Weights of a small transformer language model.
Architecture: RMSNorm before and after each block, rotary positions, tied embeddings, capped logits.
Training: a variant of Adam for these matrices, 94M tokens, 11423 steps.
Each number is 128 + 24 x the weight over its row's rms, rounded and kept within 0 to 255. Layers, rows and columns count from 0. Numbers have three digits each. The size before them is the row's rms in percent of the matrix's.

# v: layer 3 attention value, 96x128, rms 0.116, rows 81-95, columns 0-63
# o: layer 3 attention output (transposed), 96x128, rms 0.115, rows 81-95, columns 0-63
# gate: layer 3 MLP gate, 320x128, rms 0.0862, rows 0-20, columns 0-63
# up: layer 3 MLP up, 320x128, rms 0.086, rows 0-20, columns 0-63
# down: layer 3 MLP down (transposed), 320x128, rms 0.114, rows 0-20, columns 0-63
v81 100:114152071078129117120157126145115140126120074160120143142161042107156095088115124145132099134170145157151157141141147118114140168102123138126127118162130085120143136090110134093147123120121151
o81 096:120122078099152125120157117132100146119104099155153114145161059085141095103102109103149120096175138153127155122142127124119164145105082129127119116152095072143160136094090136096184118121099138
v82 111:190135131143124144096138131136117115139103074132132110162146136135141176149131189118124145101196127109111161136117140112118135135165138104114172073089133092130147157135095192132132124134091128
o82 110:155128119149107147095137130147083099127069086136136117180150144149141164146133173119131154104160144109130167145108130134144121120158156117119166081087123110124142178142075186145127145148096144
v83 114:116122164147145101153114118108164115133190124080148135164123057127121153124096119108170095096115114129139204120127158105147131165123130065087081118141115166125135129094133131144140124116113148
o83 103:120150170139123098124112100114164139143180125067155143144139118115121146132091114115169116097115122131137177106127153111152122187116121084097079113167135141117134122096117121176132117101118129
v84 110:093115158160110155147144132138095117128149082140125137115118129150074151125051125101112169103160143136147098121117125123134105151136114147112132154109142101139106153137125105164116114099125082
o84 108:098092173149128153148131147145108139107152105144113149119128115161093141112056134089106156096150132111129122150102126116126124160137095137124130161107154125178130133142128097159135105112128102
v85 102:119130125138165137116133141132128116104166144136108153109180107104121132110132125113114112120105160105147090083097167117108161154180156105152140161079111121115121127122102100122139091122136099
o85 101:149135141121138136082150129162152152108163140145110139116168133112137114128135121100113104105106139131114111091096162096103151134153182112157138161125150124130107127127099116116105094123128095
v86 110:138129142159119158136134158139198139145180133131118100156116171129137063134150131127143105162197144145111131175087150124116074118139137093121098146131151100122107144152107115141146136118157102
o86 108:111146130180107163139127162163185126139151130120115110130132148119128078135143127117136105165182160123134108179078151112121067120134121093118092123120106086108120164106099097148158142134139103
v87 104:134109064143077097122165162108153148123145126090107129108138138165126153151141130124126107132078086153097118171129102137112144137133132119141144127133159122135099124130127110151103118113102131
o87 095:125137072161090090126151133114119115124130127063082147119133121146125171161125146135111116141079113164152118119134122132144138135118116096130162132121109101108096137122116127134086138128117135
v88 110:166094178122150093103119105102152118160132093122111085124105162122152108144093120142113100092126138141103099118124112140117121139141127098145147156129108107137110125146130107114094088138075136
o88 106:143138172133173098134115103089139088162116102133116135122102130137128127145096141160117104101122172155128073112120101136105119120168106101115145158130109110078141136156135092122091097129074122
v89 109:147089088046142126133121122110112121106109142121119107139112158115108131119120081121111107127127149136163143145138107121122149143131137115063105146152148123131119140086109138109113099132139118
o89 101:142098100035153135116124136101120126139120130133109114142117151109101145124134087133108117132150122114141121155140148086119140164115126109062102151136136134152137124089116129106106110147162135
v90 112:105116092165160147138182137148111112160130138074116143131066111137116076134118145125111086110132109125145160141143077148135142109148138080132124125102140167125130134125127129154104123188102162
o90 105:124116079157145154153190129130109148175129156089127156133075126146115071137107143130139076091111116115146145122141083137127136111161148075147139118090131166127144141133130125153127132163114152
v91 101:101134126175138188096121118164155087142137112175106140128166180163132156134082119120073141159115143117141165135128142116144079088133130076124125120130108148146142093100108112084158097120111110
o91 096:134109139167146170095109089187173111125129127167124152128162143177117159124079137124083105155121129118169151135123128156125089100123141073145131135149136161153138087101102099080130141115113124
v92 108:102142147131134111138161144124127105125127094180119135110154120123114072127137146139158098140148152120074144089141090123133096154150133065147141108092138111131111098187110169131114145111202138
o92 105:119122149129125095141157154137131150126143097165118129105155139146128075123139151146143094139176154112082123100140085145143102160138145064152147125110168118178103085161106168121098141115156135
v93 106:123106138097102138104111160104113144139089213171136108115165143115104130104122145132101194098144142119131117142123099120126105177149116139104164138164125166113150109074142151166132094124168143
o93 105:106141138109109149099122155109110075165100187165125106101165153104135133108112141141084196105116162123146119144139109136132114153143107125121175117136102161079132135090147129160135111115154151
v94 108:108123133127150151111129125109138144150107069079123145118110164139129132128114119133113105116115167142112071142157167156170148139158131093136127128146126125123136165110131226086109177146128117
o94 105:094142114124163153101143140108130145145118072091106130114124141134143115139104112141112134134095121135119083176160162134150137157151120077134135125136123128118152163126139206101108159140123115
v95 111:142118116104114170127109084151123148163139059085121116112188196106083144145175099152122172085103135147131165133093091127132158118153127150136086117151143101116102106147114134138122130140159156
o95 101:137129113092143174123114089164115124158115075109124099122150192107084141140149112136119138105108150164135157127098102126119150125158098139143092124142130111116061107161105143138103125141168153
gate0 098:124141114124160155172165129140122134143157134103108181147124106104115176116117107155099128163144127146127086125127120144127166117104154136105146141082141073118098132127121162137121144175107107
up0 097:153109099113119108107103160103109106068115159168120117165120176145147107126153172130148118101105155114137163097093134132143096107147110114102129114170120142120137167124126101105128146095094125
down0 094:109128150097105121093097152137166061096113111109120164190063118098102148154096131152116117133133126115126102136153106125141125142157109118121147151114085125165129118153124121135105158153170111
gate1 100:138102129128148176147132155174083159107150124140111141172161121114090132134151102148116141116110124110125164118140126119130135136136096121101140081106134152140159104102047083135110146147109108
up1 110:087110135134186113100160136122126153108109165127175161115124127145135107135077133149129153117118129079100106152071166142116101101129110120088133102111155150137142148187138161087161108107122113
down1 103:084135151120168141145081127144144125075127138116140128146123141061147115127129142146148141108129123119102073188106133134122107116155110116097131120126099153137136112135136142087146117144129144
gate2 103:123137125110158126167091131156146162123167127126118141108127077119179135141201125126129129099127144134162111132136088121098126172127117123118137169138111097136120139124121090116116170099143135
up2 100:123181162124132101112105139175096128136124113101143179137099118132122137073130103115110108173103131102095175074122141114130113123113088142154132156111133179110171137146153127152131123159080095
down2 102:101120139142164147127095092103136147115087117150120162157152148163130138099160107097144142092115123086149157147112113113090125115176129105139120100182140121179125085068130069132110131108172151
gate3 105:132169150141153123111102162128146133123116108132063121181122138122106124128144110118106146121143154130099145133144140132135127143131111113128123156105129136165098151118123091143119123157137155
up3 101:143165164121130108102154145137119104117129120081124139090136173139129166130148151094121151117178154097128121169127058096136097105121101137131073137092164154144132116127145112165105145150112171
down3 102:144124136129175163100097128108096105161152111148151093085098096091097163117112133131137130114156144156113118111160182101104112114100171164153158119125113129082107142138105137152089105112139137
gate4 098:119116143112103128142100116126089105118109148097155115139094111090119138120106102130108118113151130140123094134099110068138152129145129085119132094126128100117130190107136130089110066110132087
up4 095:115175152132137134086110147110157121154139137139126121129084117141100091180158086136107124122156124162147130085155108108152146068129109104100162105111163121106161091110139121088147140121129122
down4 098:116119109126131117138151153178070107158151122111121147113145155104202131123120144139112099103129129134115155161113114135087119139139112131128102136126115129098111134143147148128125065154167126
gate5 100:147088125085124097086121136122143156139140108119159123111124149098123200146174111115143077166156160175150091115161113164168127161159122148144159095138161129104118135164140113145121112135134154
up5 099:152156143125129177147120127092145110131133133109120127156135124103103153118103134131095139103147169150122156137128096102067144123108135141119130136132109141157149155138155154117100091159152047
down5 097:151111141184128083106179137173149141127141132123119101107122133156147148142153133156122157123118140153116127110124131170167124099127135170119136136155139156068128086127163124135126182103104136
gate6 087:138178118128190175093127113162091139141128143157099144169077081099112143132165115142154126165127169144122112103127149128141155116135120130124130079123112130150111157133116109097140114108148138
up6 094:148134123133158120079161129149159080090104092109157137117121085083117145090135122112169120153125169150108111135129147136168124132139119127111123107109133122084106122140180114117112106117144130
down6 098:167068094133111092148111086120142151091093132120139060097142165107141116131100132152136128078088121136135115123161086124140120152135124137151133119103145135111124120135165123166090144155100138
gate7 101:106107114154102116142170094134109151184111132144124113089153113106173094116122165103133161131150093117104108139125135117084132157081149127099124144132122133117113092092109189149154114109121107
up7 106:112154107142154149121121132096161152197093136118118092106078160104151120139168119115131138159138149126138112143149161121122091136122104119089138095127115135144122167098146136170141101129162095
down7 106:151155126119149161147126090111131117132131131120125113128104114118160112117138110130107135122158112152167136131110075106132138131133138164088104137157121078146143101126140201120152119095142140
gate8 095:145085108117105152129086104178083134133090148170102132116118112072110128118142096105149105112121111089091165118133153107132117147102135088105161129112137108134154042154108123099117119141124127
up8 098:096136108071121157104119141152110106143125117118149103055094117118140132143115130085124104134134110135106116148108102144080124074108154118127148190115158129102113166141148118126156092127129148
down8 099:098135154153135121129109132118107118119079172140146137123133122151126146123123126115129164126129154159141128145124126159137132133161096143124109134117122184132121218130157154181111141145142136
gate9 099:100149127143160101121085135176108119121116128156084118147086115113143146178154100128086151148121127133098146120141119144159143122083051091113138125105118141120116115167068099117113165158112168
up9 104:173109116120107145127125100090154162159185121137132137110133141131110100117117153136137116134140149118108113136107136076126184131146153127134160116152144091141211170138143146122171136086151090
down9 104:102145144123136122142135119126200183144135147148082141119106119126168130150153148167092113153116106139118113119143120116161112112114102117123126148117129138088181145170117121132128127145121124
gate10 102:113118146133147117154129127149153169142099154105113173107121120119116151149105134184172132142117099106124120115129112108133154134172142116154111122149119090145163115156131134142119199129117159
up10 099:121130113149109160135151082128127127137099150117129117150160128136095122113088137093117149130071148121161112114112142153175145129117160107108168089090173139131113125133086147120106157130174107
down10 102:098110142110131185129115120079144128141106125141142135156135131139140100088138119136160090110112126113110159124081117081124139116150133149178134133123124123204105141157126137160129180146089126
gate11 095:109138144153144131131118104141172126155083097106143130131149115131121136152112162101078141133108136141115128145115145139144109131146150097110157171155113123149155131092120110162105118160151121
up11 098:150117100124120180103131107162120156150113142129135107120140156087127139164073125134114142069130146146125163146127046141106131168174147071119139129117174103134147117117165096130115109141135142
down11 093:119095137102129104159107153093117132161167134094116149119134104151099096154113129103138134168106105115160102125152137123120112104136165124149171129118084124115123126059107137091117142132142116
gate12 098:114170102145111140114116121151138110139166146090140139097122119086194118143105091085120126127140092088068138124089123144117122131115119092101124151114121129125140161138127176115109132116118125
up12 095:120112154142112127127151150140100144137143131125116159110136073148088135126120149112137102146126156120132131182106109134111129107133129217144142105104110134069129138122128112087096131123130105
down12 096:134126104151110109153157090105093133109110123145119105108113106187095126125162115122115108154135156141115113077128115152127102132146098123149185116142131149117103147101104105143113119147127093
gate13 097:175107122135144168094133136140142117129117126107120111120141123100119143182119135161121150114122085131089134122099113077148095188098162116082136115126098134128119055121121129151109156093123115
up13 096:133152126145139149128143126127093170123139127140123050138127137124159165133128114123126148107149157108141173108129086107117128131113122079134106135144106132160109104095093084079129140150111118
down13 097:093135112139111111109168144150088117139131081148122090121125121154114103108115148139100119135072116112123096113135131091119140141123162143145151123124127098080140131108126150137103127094152125
gate14 094:105143080159137132134081127126116137135144138134138100103134094139119111159126139094112112112157130082100118140139112130115142132115094132124079143141145146140088142130133134102105131101124131
up14 103:128115136151148109166142127123111120111119143137123104120093142151139131093131125143172111117080098185138129112090139104125083104092101130113124120139127133113136176100152146133193102123119137
down14 106:155094114129112169115070133137112159136128131114117142121146099122109101138137141098080137107147156111106146123134108131133172139121099155141104099108114133146107108177154111116102126137134135
gate15 110:170098086111144116110127089115143116098148132135122114193108131127121171149131117117166137170145115128111143121131109112149138144126087103172113092119137110153109153144151132137122085067148162
up15 111:130132118142095087114117144139096151100144119121120137160145120133165104122151096139133101099098115163157095169126147110184112143114136138070126131119131117133119120133128111125141124133094169
down15 107:120127121137111117100066119137134168123115130127105131089126125114123118157120185166087166122108131120116115134163126087118146144108155152115114149105095118120117146145135105142092147188068092
gate16 096:123142148119121141128072173108118137108127122164111153124143115123108082137132106169121117108098054092123172120117128114104093148143093130147134118119129057133145132105117153140136150147133121
up16 090:123106148109124136099078130136164157109089120171108125086161100143137142130107124166146118137134132162130127150106115120104144159176105108107130131109157128143101166121130152138135132104130143
down16 092:062132094153150128116140150141126127121171167118163191143109136134150089118112084137100092130122098140111126143082078121090137135143126122122141070133133114165135116164123106119157113172146101
gate17 099:171136125129163144081109122094114159152153136161111118130153143154123124138111129133135117095131099130132133081133097117101173158152100136150124136148076128166128111147108119152109137141161142
up17 101:135150138129145109131109151109152155132127114128092118170172138127132119112116130082124128128105123185140162096086130126171139128124119076117184126147098153146130124124117140117106117150119119
down17 100:144133129122131147125167104131099151120138157148118104106116092131138114113126145099160118124130122070099118074110145147118094165118144155162091166136120135149107114089125118134130174158124091
gate18 104:120110142144110135167105145120152172115103147160116119123130109143129148152121082170094134159137117105129109112131104127095130124098161139137119110161103143125075156125102118099144161089176130
up18 115:093094138130099078113103100130124129119112105097125093125177118117067152134151138142176124139123114120105105133140148123121140152131106114187080121185134147137105120159099112107100140117157150
down18 108:159111151131116070102126135125147094156141108155118139140176140130126183136143159165108162157115123154168121093122115114128150136147074094148109160097156150136067150126146093125167122111127122
gate19 099:115107103157131109084153125128152142126157149110096135178097136137142126113140080124112111137103153143068113154108113132143159150101118124132077114127160155171138119151106107109084147136167146
up19 100:146115085119118149136165090134126140129169101140130171146132096118149107124116093115160087143114109145133154099118152133078110171127132144099124088075154108100106096094154119139149107105153145
down19 101:106141128111088108096133144143118093097117121131105119187149088138081143117151156135118136147139120114091125115151093127170107106114104117155127135138101148137124146207130150185120136089141130
gate20 107:129161151101154125127116165137139149152087109134130114172143116098125176144117145141165141170165123148105151122144136088128177163162133144165181169138160119151096125165106117136081108112127141
up20 103:113132116127124162117138138153134109124159109132108138118117151120140105105163149057141089147180147120126137185135110121122154161103114107168086120146116133125161180143125103087132103150113163
down20 104:113165180125143107135110150127128097099138137082138117134131142101147114127110094155140135131105145122133116138099113153146107141139118177154166150084140125153105126134140145147135118126151171